Part of a small language model's weights.
Size: 15 layers, width 128, 4 heads of 32 (1 for keys and values), MLP 320 SwiGLU, vocabulary 2048, 2.99M parameters.
Architecture: RMSNorm before each block, rotary positions.
Training: a variant of Muon for these matrices, 115M tokens, 3513 steps.
Each number is 500 + 25 x the weight over its row's rms, rounded and kept within 0 to 999. Layers, rows and columns count from 0. Numbers have three digits each. The size before them is the row's rms in percent of the matrix's.

# down: layer 5 MLP down (transposed), 320x128, rms 0.0765, rows 56-90, columns 0-127
# gate: layer 5 MLP gate, 320x128, rms 0.212, rows 57-91, columns 0-127
# up: layer 5 MLP up, 320x128, rms 0.199, rows 57-91, columns 0-127
down56 108:459510469476525504478523474477489488461511467464474484485488488500489485479497524503552488532524482537481495522514501474449507513493512502489418526513485512530508510451504478483507472505498487500539487494501534538553514539475520540519484513541505526512496516506491512501521498530504453548465504488457521506513461456472496480505473521470485461513491529474559485463503513500516489482470
gate57 100:535510512519460507489516509470505516515516479487510487513469546481479487526503486477465485484502482489464482511466485493495498486463496525522450474520480500508502472512548519479518537538448481459455500510506491458485542517509527491482479432477505496517470470519524496484505499517532465494511514513537444522457516518471493495480534492528548510474510546486538512464512517462495541487460
up57 102:511515517529501493482523531499450501480473534468541469502508496495519453464525512514515525506488490494502505492462495499475449463514495531528505531528487532514498491552523530483501540544525461484491514508518559502476463513533499504548503522515506499507468512500482536513491572550552511490465462491494493513525496521479526538534463508480522465495493517509518497522511474522486491543484
down57 102:454498523510555570485518478513486532501521528486504488506508485498529510508500493476540507477487472547493504485448532499491432503531470481513529533525473496495480537491470523488456509493479535569459525491516516504530497508505503480535474539517484533492476532524503523497509507478502497505492517495478546523520458515494507490528480461481525519463505485529542501499523501483456467494523
gate58 092:444465521474486478438499506501462474493456533497515489485480501511509465488497489502512480435512521507502484502563488502502545512550503514498520513526520505522495515507490515488516484536551509532490497508501551491522444539495526503550515517505516551503517465528511526480487471477493460488525477522482527502529483553514503538492517487456482502531481502514471509534516519499478467506472
up58 081:513562508480497513553452516504478506499528518482481481527506540485525550480531504471519516517458483501524569490488553531484487513461505478494492511527530500504535508492499501501486517494459488490470492533514462483505511448494475461496496502534508459515480542484459479509493479502459531507487493481509467487516484494479502491555521524537490499508488488482522474476516498469534524522567
down58 099:492502518495454480473455513500462508461486509514508442497517478490468562474495507506501498508468526511485552499482491525498530494520476486484485542558509491513501494535492521526508492516504417510478524489490509485526518480474482490485484520531488486512483499516530504470482477508450501508566486543497538501550462493504441520542462469499492522503506501470494509516539480469491489501494
gate59 105:458503547505501474465490495502502526488500531510506456482492519485497501514534501496505539480486499539509473507445536499539501504516496501468515523477497491515505520533476492488512476510555467503489491525519478517524449541450529525509484540500477473480511526512505488496489516475519486518477529487563527490459484504484491537554513496473572506473508479482556486523505545472456495516511
up59 108:472473536500480495444473495512514513496507494507479483464498502493471504528472477430493530477522441494483509499448538512528539535488489492505480472512473550502463524553490513494504502478496502452502498499483505491594495528477512488495481508456497509473499488509470505501520518483487474547537487538515523490479509505521486471504494505550490505507495483487482516506503531470490563525480
down59 102:544523495504505506527489468498512479443486503510464510476487460471486537507518456473507495509493548480453535510503442477527462537551510505497504493475526515531506520499500528524502491496461472493505542524480534515464509505477461512519500517485516512493530540505534471547489496487501532502511475513495459502493499520478484509483483469500506489510507470537530464440536496439488494455474
gate60 089:520480543503485513520504511494480489532447505508518543516515539499471506434499486450521503467502506510510478477489502503485505482526516506554512475472468520503502461523527500473506506534525501506556487536493519486509520494515499493533525461496521509525489521491530519519496533506491470491526506509522448560504478467482525490495514525508533526454505469469501499475410502440507501503495
up60 101:465523510477481459428496488537513496499525504514491476462507477479507485515485513513492504453468496540484509519508506490488500525511490496472492533510486526528489495494491484494506463468469506489519511447490469482480481488540518486548486554498482501518485504524502483448496514479495561543503490537477528423484531544509505477495529473490485501531480515540501537476511480533493456454508
down60 103:489501518497522537474526506512505470486509493468509545503506475479540519484549481477464507471508511525510505467493482463507524524514501488483497524482515495482485471545485504465518507528537506510460496452464424502524500530508512492464492524516488536508512489553500502483460514508524521525482536511456558534535502517549509484526526493467522506483511498487474524491538477551524520534463
gate61 085:519494503507523529464513482511544526516492462494519511452497472493505501472523519520531536476497521468526532521471500499455537486515541509494503527491504465499488467501507497489518514505485470466491484445524525528482503556469461486499489453544470482479440470488471546481506494522519481472505507458471492517457484489475454506482486469491550548494506518498511500513494506519532472484544
up61 087:476505490467527495532483488534521489511483482507471480482544550520494483462514484487515483505487508530506433509504490524550500508491513523537527482532498528530525529488470500474533516526536494535453501524503478487489471535512512498526475495501490521478543463525524480555492517527496475495495545521525480565498489477491458516490527496489509505507559459501547491525504489481524465523465
down61 091:513506509446545517532483512488517499527507539497498486482520521466485506495477557497550476492490466509490467529510528509504552538469551501509536493534504465500544505477430499473504518516482501489462497512466516486484525468508504485490461516507488513461486451501486503507461500498485481458546491506487517552476517486486469519511483460456496536498507477519500535538482498492544484498509
gate62 096:502537474470483524497477508463479504533451502508515488504508518497530493511470534516510512508546479440553535516486469471503479516520453483467534450495497498529478512495512511521523467520481481478475469473517510510494482522500474470539486496540497477454502493504501475466476511465483503506512494502486537475507489535502503522493497460475458509534505544490494549571490508512484551487542
up62 104:469456509522535493511509518500509553487538503440495490520525520541521493481507493483507514512530524553446510493530492540471513525487533475509484509476490538490479456481537493497480503522468517519523474494543490488493487490526531459533508489503485521533493459502558505508482490510513546470483514502482489519535476471528465491514505528512511447530514472507482484487528478445487450513486
down62 101:538487536479444512494497485487491488521495530544516487491488505442468518481500496502484471451461500490520497515459514496475466477501471501534544514492512496498523535475480549466468539473472524505488486522499517522526480501528506504473510474493524491466510523506464476477542511488517494490503460509516483513484455541505497502450462486487500560508507484492466531502446512526481557481537
gate63 075:491515472502526489410468509542514487506475541524515517476514533490473489508492502492479499516489508495503542500504471484516500517493517475481505464498417478471510497488527488555504487470525492497517522535498527482486536532456515549519475500518478486479525451515459499524498524480549504531474473492512486505515465531452514481481479515460521483485472475497489480523506487501487491537543
up63 077:537510459504516527501491471524502476488470544487517504507509529504493496496511465462495552448574529530498520528536466507486536519496503525505482476547507510481473510511472488544500506472473482477499503499484497461517492498508510498512497507519426487533445465535489472496496498502545497576512481498501485497532523530524529511491520523516521440485520486515505491487510497491463533498507
down63 079:510535486530486464491485514541480492498484524495505535538507531483505528456497486510535485460499444451496489468536469496471482480499503484490556524483509555475522507483501517516491524448548493472498478516509495497466480556518536505527488472527511511514506496467488479506470500498525476492512517499476484502542471517451514472460518490498514482485473481545558462502522517466470518512517
gate64 072:485473537492474488522558523498518496532508464484500510564494513489508530521480496479526479501488521509530494488510431505481507458506506452523507436499548480498485511489505518469500496551460521522475530490470517473508422496483519516558521488527468511529535525497525473525490506467493512507509491526477515471479448495518498516500495528494480506483522483500488472484532497510518546486501
up64 079:489463456490481469492515523520470451450493496513555501513479494494478448462467484546495546496498460465482500501530525537510543505509517517429518516521504495499499492518505481511496519494562502515508527501551502477505541479501502544478504459458484499496499503499457478480520516468499508530545530511480514537494501527503493518464487482500533469505458488534528522500509526487500484523491
down64 077:505494514477532540491491551502527480521493534459501521485501481498505472509546519451489517504463499485544507499520522491526484474523520508484447509512540506523458516498480479485477476559490457513513497487462492487493535554515513452486489474479466496492517501520469456489473491471480531451516456455513490523483487434493474511504483503509503497489544529470503508539516463506484517515499
gate65 114:563504519541504545513520472514551511521533511519524505533500508521494512487528527490515500507498476491476518497505476521524494482500475510528448548462518495515480466509468491484481507472485534521467510503475485582455493468502536457524477495528490479499502500542540506515482486511499548495483494506542510503459515528467503443475492526530512488477508490502459523530499469495484475460502
up65 109:485514499492459506539513489510484465478511479513502514479477506480475493489473520497488496494492527486515503492547536532531540539492454500519545500489519496482480496471506542540469504501528508519499521511502533496520518529496522557456438503485526494521468514476481437498494493435505530510560487476451531478501474499515458494534548509451502515485475506487510463506482488472499491520489
down65 105:502524495562545467505499495522545512502491498461495507466506483520489520516518516518456477496501515513435472491503516463480455488542466520510503494476495510470447488525520459483474470510442505479476444547459514503442536534498511494533464501480529478534497462492508498499521502515499489498513514492517481506489492534473489493479501525496487484467524488524499509548467522530466523492524
gate66 102:473495531524463494495480538516517542498502451465544487497486506464536480492512472524519498487491485521458514499475550475523521516493482497442521484505502553504459466529485485523507474495490516542490533473510472486526481520517501513523504506495491475508535494468486528519491531503474511509470454455523545462517464522475486503536480461453502474502457483467481515491487521453537499484486
up66 107:508505519520472549520499500495518521500521469427487464517523482493504501514521474520527463537492497534468459492483518476506481487452511518506506493515479498480455521515487431514488496477490509506474533496504497527532484525536491495530503488468457491529464478510494468527504473515482526509500464473552480469513457472451511469515458468511499541530455482509477498547525507513484493484477
down66 107:482501498496508456500521502517512482473493475565503492465511503482492489467486531450504545480472462510453491551525482517524494503537498481470513517494546492487543454485509495465528498549530506457522499479506484494487497515478518559481486523469525475505483543487497521473519491504529468518498528470464540564514515514516490515508501486513534448500520478494499513474481518484468499467538
gate67 083:490477502476503542487474493512480477541489527516491498517479545507520529484516428489507487522447483532491524496488548499489488443515513526534458489485519519514511502458453526468494502477456500453445532491474469487489497473521519528517481491519498472484460453475505516515492497488514476521507503500481502475527502517491491494510503548462491500466532489444492486493506494471451536468481
up67 083:468524505504469484486469516477510528471523477477552502491506429469484422483522489518504506477511533506473499503467511459500510500503500502457534521466471503467483500540525536544503500507508492538519500508520520501498497553494510514504517493526502477489518512508480480508507510498482485490498469474528520487515494480502492488430488446463481492515508520466481519537492452492565491559512
down67 092:490502512492470513502470522554481492515523515482494497496534459504511448489482529506506475489525531500483550505470528468522477494529537510502503551489531528518469489534524515504484491522550493513537497512513448521508531537485554469459530494497476453490533508489484499495497512506504479518502506491531538512496495525496446497500529480435512532518508541505491495523457437481540512489505
gate68 088:506506527475468504492515553494513461451489551442494519482534488485502461520473467525482506495525505523509534505488494499490462508479526501461501461479517501498519522481523493497517510513511534509501461479525488499500494509520409468521512475531491490470510456512506533493512521501529468487473585511518544520500481493501510521496505490511505511470489487490539456511480560473491474502509
up68 090:523454479486511520533495484537471525509522469556527508485525519470501583463514500522530490493471515515511512475548444463480503495490486491482474526496514523463498500503519499505474496499485469478495510464491492535452504518499568514506476513469495520542509499493522493516485532477484528512517531523471498492492503500482469504468496524501495485540531557483500548545507516535501493530467
down68 097:508491513498499523541491531525490505466504517590507488491516521443478561543469511516491514514504502501478465480498483487439526508515474528502472533522522539485533513516465505515472496533499487519465487460495484557509453511485508480500513457482526491510510470492451518511539511482455493514510521498514480481520505496479448503483507495488478457534512483497516496500502490553501504538483
gate69 094:537523539519442541470476503526525450507460505491514506481501550482497514581523527486548490468512496509494502474508506484422475487540453535506505511468494515491516514506503520482514480520497503482509517527500495499478505509489511506453568512525500505495522513503515518477488511511482482521535475526502525486481473509465522533494471509470481545459521511480528504488490480501537540492514
up69 078:558547525515455503476504519538516452502402504476527458497482500474481523532544506512569497486509471523498532480515499520447482490539462514509465509475480531535493489520503517472462470487469492476483526517511474471487501483520513536501524510545503506501506501495498530505494483467484497485548481486486496495476469506476540501521481498505507525507508507486507499512478510513520535512462
down69 098:527525505448513463481513533433476548490550511491494513525487462498477503462477499505513508505489516487493526540484471498524544521481553477454513512544512525491507483495473499492476526488513474508532481524491473496500474532531518492495467514502472513510479500500468489527478494476508509539487491459503400481496512506514498495501523503544517484527481459541490464505512515474478466511520
gate70 124:497494532447520529494493528502532528504460527476494499448471505533485522479557524491504518482475496504503459488504495508494509503476528505494466503502495512485507477516486481528529510469542465500516449505500499485485502469513456496492466533484521480493532482527479548509524480490518539514458498550493476540532492525534533434549485506491540504464521510475497528533491502439504476477499
up70 121:514491512460505519481446509479550523508467507491478517480505501508485534487500513511430506512509457515504474536462494527531485530455489487487484489484504481448503479493540525477537530504506456511463546505555473495549494484488487517477509541437507518475462475541489484479508514478482530491504501493517475515531529502516503495483503512496490497476490509497478513560505543499492520534545
down70 121:477557528502511499545456486543526496465487470503516453468521506505525454493492513492504528553476466499497511487473523496467490480495517539476496484479490501523462464525455526461474492517542486518528496503543511478479535522480468502503543480498507508513488494487496476494519465537468500482541531457492512505491538511543494504534469509481465466525487535505496496497504506489559476537517
gate71 092:489481504496480518492492529452511476481463494496552473511541555490489462488520498514490510458510518475507519507525501521526517459504442509526498514523479502492513474421463516525505516521509485545537527530495503521451506531543507488508457499540458492504524525538493524525492478482522488561471500509489510502513509504523462500510504496470495482557484506492511498511537493475526512487450
up71 087:532510467530500474545525485516495512485520479538449521514497461518513507472516517492475563521497513525505490509522498497503495462450528501492478482478473488475518519505506549510511522493473504491440439537526509478477506470464457496479513538492490503447517525471481530519528511531470526454519475473476501450493477486518501522434494501511489492476510495504511499493500510544507490529534
down71 090:472466480467499452479477524483480529492496498498532476511481478459511470498490473470470481497471505483510513486516520508505488478497461505507491544532529544524470505458495510529532455527526492537551503512480512565523467489519474470489476471518513524453478481532527478508460506503517492493515525480466517530526524520469469466526500506503505541496495451458496505446507468488527490497466
gate72 083:491497458490477538451529473493481499479478533507486534492511509502505505492542546492492513502512513505530501502467474549523462520440570532510473508475516521477511500513467536463500486498495511501495507495473487515503530519447532522481479516486519535514452470515504511501531472508469531465509499521461503532483495483491553528499530540480468544463463510481527493508496483472512475542490
up72 085:502517507535470491495508468488514472535494533506497493527530509513469489481475490564502504463479523480471502451460503456488540485546492527491487513535514514504527490513530475514476500477514461431510511528466507565493484476521467484464489437523423506486516503445527531498481530487511492511474501482480524502474520505498476501508473486530520508497503513515528475518472499484489491509518
down72 093:524524486496524513452523481496450547514496493478495499469500497494495497498467511530507482476466517519520522516441489457485508490477495516453469528495524455466516520473491509486515501448475527475546515479511523524493517481499471476486463465486519556482489475489540505515548484492497478483518485495500455511479477498454492507532518513503534533505508502477526526547505442495509532441493
gate73 108:531465471526549496516531503472524505502510488535462489499523461468463484450500497516578490496503503533542529491509487496478496482481515512529441505491487449540484470499500457442513518479513496479469497484503489498433512486524540495531486510530558470486487502503521521499528490482497492528491497505526489537545483502483509479480468491492481472524526526513482538480499473531500495494509
up73 111:505448470487506530496451493484531536444506517522456501498490481490487463475489518503539528473486502512501519461467473478508502504521507474508470513494553533540522508509486480476497493465501487502483495513505501504505514485507550515488503563541524490498490549461494458486452534515504502515483469525510523501514486564493508504515523473462460456528516566488504525482489485500484508494538
down73 098:492491552468443533492512464492485511524475499506560479477550480487488505488473498514491511500506502511522514483491475545531475496509505529525492541487440485512501498556495498526512489480500531494550503484518493495524493522487509467488555453501517488518475545522515526494495509497509501494479568491531546500489550474521476521520478502480507448549498471509520518481474505498497490458467
gate74 108:519538489536531470552476487513519475479534477485499540508502525467512498513480550507509535501513509509510505512493463522510495488496512484481521482471436459514464497500496499462502533530509523478497452464520490492448509544514511491504545506453537473471534518527513500460514482531485528479537549486467503468489465527508523476496510468507486456479501511493507514522473480542465515464490
up74 108:455516504509554514446481524508489518507510502470515498534493539505505479510525495451490511481492518532527483469508508489523484455515477513549555507458469524514485494477505477491497494496478493466533531505522478507510494525503537499521535479531478450508507553530531481492468522507524525520479562478514514495482484484542473505452533511469520501515499522526521461502490550472480542476487
down74 102:524479537498489509487498529454501523519473510511517472472510486519493532541485454537468435506524508512490535458497511518532563516483509522519521518542479499558509505522495505510492513487497471541544504499526502453501511497472488494489457505528520574525504502460506495517495486454499469509469468499481516519508497460465473478483497474502500509498512487518498529456540524453510480506478
gate75 107:496555509493473490505487486484509451439512519538488526501538502533534519491487478524511513507522498497539502532519462496493509469540516534454431487522492530466494459483523505494479473489467508526475521517509495564497485561506489522515529469527482503545508503520536493514514463513520510517508517505471480476517472502491494462460499509467481493517506469529517497521542496500489523488446
up75 107:522483489481549542493504508480465502532454539531529514501520510507447473504511505513531514467504512496519477456514558523502430539502499515499510490500501502495486502511479504534504484515471447476500512452553539421541456456480482488493468511473502513496494489510493499469516472487471528490502528501490512531531466467524490514542493523494495470510501514506521510522501538504492477514483
down75 101:450518466502464529474508504534503472487542474448487522501507512516507455484490472542475470510516492512503500544448516505471499474461502528468489542507517527504514504473524486502484479543525497504486501467491506536530485545493506516501526478490505473483451502515462507516500461501463473491522519531434514501497479537507526480517527456479510475483520467519515528523438507471529501493477
gate76 103:468508511517488498502524519474540486507513522483479466502507578525520502524489508502501536491499482475508472509526531490481504499478452512522474486517539496500491549547507533513484518426496499477516492530522482501480478465507455512504498481487505521468510493485505511524453551484529500469455493492497529486510489537490480516543524573528501478504511482494513503506573491521520472534515
up76 107:512524484491503493507504511477496493511475529497537470490488551504512481459522553491504499541454537493528523501503482511528499471500490511522502538481520490535506501480467542505491548527486547516480504502494509529540523464530493465481519545518518495463462533527470489526452503506539449471507485479486503499484509511534468503525506495521447473475509465490494441526545513529535495469508
down76 100:511510497490485506518510547525504484516484518510499504493472503468519482501525487503416483478514481492504496505507533539501528511494506487465507457499522530486481486543511510455543447502521532482514534517458521500508510522500467490522449463467520530503488453518530494499488503475518478498478523488537447494503490531457548516477502481479462495501527552538467497487538516506490522439497
gate77 102:517433496435487445522488488494482531519525547502508480531551456507503498511502497531466477477500446445503514448536472488499487506459517551517477469534495495463465483496485486508482476505508473501515485478478486484523468484514511508458491502532517479530501519491484486499503492485505528529470509549515514521532531460481547490515482500521523504474490468511490506533494488490520455506504
up77 096:485450472511491452481452527492476473532441525496504493507548478537512462464536508540490482477526491480495542517492502527503502473516490470524470472542502535492494507480510467520490512488473525531501440498486521498536530486514547516494476513507512496557505457486476496493521484468514519508523489522499467537503514477484516519506502510491529472520501480488488476510537428499494450519513
down77 106:486477516546541509446484511508525473506473532501480503451540509514468515470510464515510485483508502535484483530463512525479559463496519469461485501497502506497504482488453479514519590476509537478536478521506509465527541519500506514511481494528502510510496473471497529484529496502537523501472499508503479502500478512506561534532506487452494479506516484504513499451531459522471482498507
gate78 102:523515543464468530482512530480496474509499511497492463498455502522460509516511505507472521492451517554508481476503505502518495518511492467484475502518517502495507484520531478508474539520497512485486468491512531494558491488462470470565530513500520495449546481534520506489525488457454500468515528501493509520540476556506495500481443466505473502521501551498506507511508539494515463470535
up78 102:495491526500467509524483478514550500440493477507492515518540529479526532480552490528530523499484496463517500481471507484504510488519484499502504537453478477465452491509518512486466497520509489486487520542500486512534477500484576524486521520495528506467500525504512531459463531556546517518493484486486507520517487440538454518521511494541493495473476458486507476478518489530510522499480
down78 102:532505553482501463538530481527492526480468528527498498490477521518460508503528506486547560478479492477461559499509497548482452481520523484498476503508510477509521545537469488480477480502491492524519504504498464504513499477458526460496497510479486529457516473484500473524512519471475473522477506493506479518506497510488531527449480521494547507508535486535471507524512512479513431461492
gate79 085:533506526497535507521507488472515477470501513489549485480502506516512515494483497516464504487529506507505476494542489481499454457460486510526444490492525517476498491465544494488537490473480518502557473506508462480507446487523527488488533531509465494510496528473501523485500527486511491482535492529475486504494519498496457427489516509547493513504544451523546507495561529510527495490448
up79 085:536457465485487500512493464550474548513494461519493496534514467490500489496541480456558502514481507548511474509480508500509547499498515520511503513452509478502502507537490502452497522506496510469499535484526530493503490501444487479508489492495526547500489515517513493504504487500492496520505518461485483482505420492512499538493499471421473551485505540547512484505484474519505491512532
down79 086:522484489521474519495508512539515505525493456464500504550495515488470522499491528540510487488516508506498503526474488494533498555525474509537494484495495425482525508476537487498517492488541499493448499505467479505498482449494457497521461478530485464502517501509443534493482514503492509482484480531466510525437538462481458491485479457485526476492495476491506474493558479492508485485456
gate80 130:514501487499512496503524504523474448484474535516487526495535470521472479520467547491474511536481507516525461497494488505511481529507484472502542533469515462482471508522503507477518473526513489481475519492500511515507475455512493471522552490516558515485494532475498515469487499494466466463520527497469505454543507490483500535511493518500425523547463512491470494526507522542520460464544
up80 121:501486492523529523506520509512514500488467447453440511482553480522522488501536522521507518525520444488498502503547495518477492512495483453472510554458461530505489512515498490498542523470502521528406462508522481533515458486521518488518542481494513457499493483451501545464501503488506525536485514511534517489464483511510485498469528512483493498495527508489499505487501504517505479512518
down80 109:500513449538480506489482516518503548458501502496510509520490521539499527479479497506503508482530570502446501527476505502493469493510478471466487518488508465532497497483485518521539508483534479485554502515511482513503472469486573469538467489519466522509474481517528470489518523529515503467512460526515512474465504524454526493497529501480570463467501494464498500498477547504492494515499
gate81 087:486515510468488511494493482531502520504502544522523467519495535468503546526462462516510487486521520506495550517505518495520525500492475518505525520556503538470470507473518522475492459495489527480503550486505502490516490517445532513542526512498493489491460508448519478507469470488515474445479521536528462525507462508495517507447519451478533537517513509504501461530530500479473495491546
up81 087:521500506521474520525501543524485524470541535516510461513467553493522497486517488486527539498549479491469500537605530494496509480486467520519483488535480472517453502510522488470493481465544520516513495474477478511507489482466537508520502504558460495509480487484532502485465475467463536476504476504515483493530484514502503513474498481519501512523487542516526482498527510490491503519541
down81 092:498474552473537488503488496501516508491482471495473525486516501518439521457509449507525449488487472522498540533486538491505497506508527478547537518487478531485502510473493501458471519497459519526508524527464488540489511474521523487529463514500526508518529520534511507522428513499498500469440517525506485544515525463477520508461477551504502529464520504492475508487490486510472511500512
gate82 107:501510475496453480513471489480476477525495498540504493482522521523459470486506532485510497473491500504449538506527484502470483424527496520485489498500482503527518533482497500499508548544525551511510531454477487500488489508526520483473495462529466485515515510465537533487491493461492461539544516512482478422517520505495493500471506459460506497483497483483488530476561512494518503493477
up82 110:496491521474510482468498458520506488499495495493503508516521456477547505504501489522484483516488493560512486565515510502523477504476484536499479513501518533499499484518443525477422470483497538481455524516514532489509506477487533509497540533524491478505546522525554520538463483470500558506469472523510509507485472481523496485508488527504482497483434520504449495529520495505524506488479
down82 104:470485528510545525491495457543510526523518523494472522456505493472535503494454506500477519472521475493531508555505494539508512509523534497519496444546517481489522463485506489521479510498527497526472505483460534487501487476469507534532521486518510530471499505473531509505479495529496494489468506528501503484486476504519497518501460489521473596478507530488500450495474504516499531446460
gate83 115:548513526476498516521529477497511552526536442491506470517492524466528510522510496504459482517450549517515508502522521489516506514461535513533535507495536511512500466510489473496500496513528540475488503515494467510485534535452503541524524530507517537496479543479472497503502496490482502468533515458497508507503474498490505446481505505485494561472497497458492492466496502445466546522467
up83 114:555498530524495529494517494536488525504539495484496493477468549513491509509497522528503475514487524530476522544516543516477502520516525528496504472466531511500506532513481520507495548515501507480494519514546502510489503509446522537492486543492508562465495542470459502521525546476506518519500475488489464469526485487471504478536543484496489524446522526472489538513539525459495503546499
down83 118:533490497517460498494529481530467486491487529559497532483490497518494494499514508495503533468518455490496506529452504494503473471525552497488469523526507537468512480484544528528502488476530494515500485512504530483486526515507426477534519502528481488465460507470486522541483531541458504495484476549507504523487489544534501488501503494529493475528537531505512495499471459560538506515526
gate84 098:472489520523492541493489532499487561497485516536495488493521547469521529465463481528522522515515495483541478473465517487502489457521502504478467473518514490518531455476512506502517534485513457505537463475465478499471450489487512493497500514508501523466491536462477471515497516521498481445459559493503487519498504499444538518504505519472486477529488532476474524521480512540475521490541
up84 064:479486512501538494522495495477504471459527537500484540570491504482513456527506496466486489478465512480511558508498461490487493582491532479513509517447510496491436532495500526453558510513532497507458506498484489543509515478502479477479482501523536478520525488538501511491486545512486515538510476496513501488505502494499488492502541484552499529515524524520498499521487524463495491531506
down84 092:470502505521522500526507513501516555472523501502492513480508488513534505503483522517528511534494498521535486455509473512474503504520555498522444470460541426540468506469497487520523517491516464487496493484504500508482494532497455468479532487514515501454496506528472492508492554528514492463475542508480485493501551520469520480500526536471528531506495533509522516530446469494459523496524
gate85 105:500489486470491506495472529503488501509505474495550523522507476548506488495494511455513506494503470497508489497507505493524547517501576554503488490519476531473476481565521471517487501465448494521481548566476474487506459501550481507445502500486513468487486472502525544514480482517487517500496483495516509486466503497462505473519499493519493461519488453492464503475505513465546468535505
up85 115:483476493505518520480514537509505446488497501473544510484540467496470500509532478513480507507484496461471475544500463551459556515543493500499549476508491532495525503472523506526509493523491512495481540496527492478452501518540485469495511499543477511491506485436458473505498536478463504485509480519486489509498510493534528476514500518512496512466491547449482514521482480548509448517470
down85 107:468517528489461521471500521534498500542559497521502537486522503506497475503438476522501485513515534499506494489488493494532459496477487511549497490520501565497515534498542557518496480502501482499522452505545529483528521492504482489500521551528547540502541510507444478471485480460511453503487509467500477497514541523503483541492509508472521516499500533506494500517545482510530508498472
gate86 094:538491542458524461472498525514514469506523509514504523489518503514452501506473433521477518472521455490529506493508508500533477527508507520487493471472495530489490506491467488519484473525476464513561517526511440491498474488512499520482466488499534492537468533516472546528440481517522457518490493499509495493532490492512464486487512526480502494514516504528494554486539540455488490491453
up86 090:477457506481531495467490476511542493515545466559506484480535464533477490457481480509495462460521493456476519501522520512511483516507530464519484478488485522448476478484469505518490482518485524519523490540484459475493541496497542532482507455523468472538480500480453538515462506468513505468532457512534501465465490493494500470525506514448478518489507489513495523480493493493508491523490
down86 099:477515489515498532510507552526508558512545502491514504505475507508450464517550473490492559520531523478493514544476513483500525503553519486528480472470515476522533476460475519510498515499509487474497514521526522553525486507513542545484508495480484486494483447500486479463465508491494499528478484446492502498494441462498505475475511536512471523495510559497512525496521494511536483498484
gate87 093:489512492516432476501507510486495477473506530518505463464484522512483511504521500500525537477506536519522504526516507532490497487519510482487558473491491488477490511528513495544478510545456542505485509521506475565513514496509497499528495547507464515475486515538437504513491503452504512462502532523457492506504454477471467496528571498495477540464461494510486495491508525528490511472461
up87 091:504511511509466481506487487470493456463494495525535533517446533513473489509507487506532483464497508503554489501511512508487511503502481469442544494520522471464524527522514509544488529511448528509506509497497464577536483508540464505493510525536468510483490521539479523493474504462499478455498532548464528515503481477520485485536546510466482537502480485506485517478500500530518500481492
down87 099:493502528442511511488478483509523504523533502483532483513510527505484521505482531519523487541481478474491461454484501515484493501501497567534502508510513539490495494507495487479540482475463483479489487479520525488484523464541534477492491459516530471556480504530503444494525514565544504528464554485505480483531465513529544507518480510507492475483518519538517499502501456475490487520542
gate88 068:479482443515566495492515506504474497514489506480515454477538468467515517507486461474464510544505495491503431469477491458509518488512527513510487506490492449527512474469502482475485472514522472504527529542497492490523467496495467520506502561510489525478521505480492480504497477503532519477499452495510492496477488476453547508444511523466536486522515520535509479528458466521497488483479
up88 074:476512508448508513473516436498550493470492493536499492445490521529498470489498501545490498470494537502528510477515495445483477487500517499503476449488516504493510502478450548495479485478523490514488510487515503523487498562490519493460524439524495532492521483486526517511524515488463535543514482511477449488490504528562504513492520505515479511514497481507568506511510509487524490470464
down88 072:517500471515512503491505505475475482512502494462481481497492439440517544540519507459541515511510484482454453493489517503472490503500484491499516530500510456508521492477553502510532495539480496510463498537502502461534491497525490526498472538513474506509472533532494473502518530485504477452497548497526501493509511465454537503456515512440503517518513495512477476485450460502467507520545
gate89 086:477480471493484484497442473508517504494467482527445517470490480513508500508494508436499496508470481471535569513461512490525498519521536506480516509502531494513457542505523554495473482474479495516494487492515515475516498500488511531517498517471529542480493448498519466522452470499484517507477538504510472503543498522494471490555522506484446472505503465476513507494503508463528441507504
up89 098:490533531554534493523508507485501457492497477482526481511480504471494494538484508507510463506549512529461490489490516480509520491496459467476515519499515477508525514504510484524495467502551520506531529502493539529472477556489501488504526501482469506508557492474508492455526486529483417486483529501508530485503510545505515492467488501536528531514502527500420507489492454494510529483531
down89 097:488505521474522497486514467507503480515492515505521496522522495484502484492463445542524521511499478505500542497546491475494535491469492499476491511476530479490484514479490501461528513501514519524512517470493499499549465489502473479507501477503490462490485512492476480487538495503505474513446462448492445508468497501512513491468553460530506548491502507532467537549524418540537484463524
gate90 110:534536540495477501494491445488554513485490477528500449504490523509530497497524516550496514491483497488531546531528565535473443481487465522538523492447522509498441467523472485506457510491536514463482515515528478486507484493477497493481535496473508502487460490482496486508488486485465507479511531502507514522497453495473488496542513512497514470503511481492486502531477486470455503510546
up90 116:525482522529482499510534497469555498481511491524516475476485523539478518495488536486550537501501513498484481505496487516524531517480479485494497510493473477526441501536527458512453495483515468484504503497550499462503481485497489473556504479537487510446506507491495459499482469450459535491490530506520552500488494507517521543491491498495494490535495523438503478520522541495458477537536
down90 105:480508503471501478542487534471523527490504497503519482504528471505463507479508507463467530490523537494478530479523462450525523493530509498474509477501472478527502535505468493485492526488499559537523473494521504514513536486474515487472484507462491486494482526489496501520509469508524492469479484501469493458504572470511491525463492439501579520509489533525501471508539477508530522527457
gate91 103:510458478500507510509465487467481480473454502510502536505513453526499491495493497478495450484516469503505447498471503490485480515488531521525459481510454498473457490488513500520521505499475528472514499530534479482501526452538496494462504500495504533491500492483476508506531495496528486454521518510451504517513500530516472499448421487484533520514528505482535549452447470455493503501515
up91 103:510520469536525552496475459532468527482488511523473504507527514526511505476486517521495508515531525456511495520483522526511497538540466513480455501500483501521529560451472444507471512476489507507506532512518490520515501483520473503502497507500498458508524492506528500505479499489493501514501521530530536522474484458493540551509554525517486428499536503485460543538510458502490528487508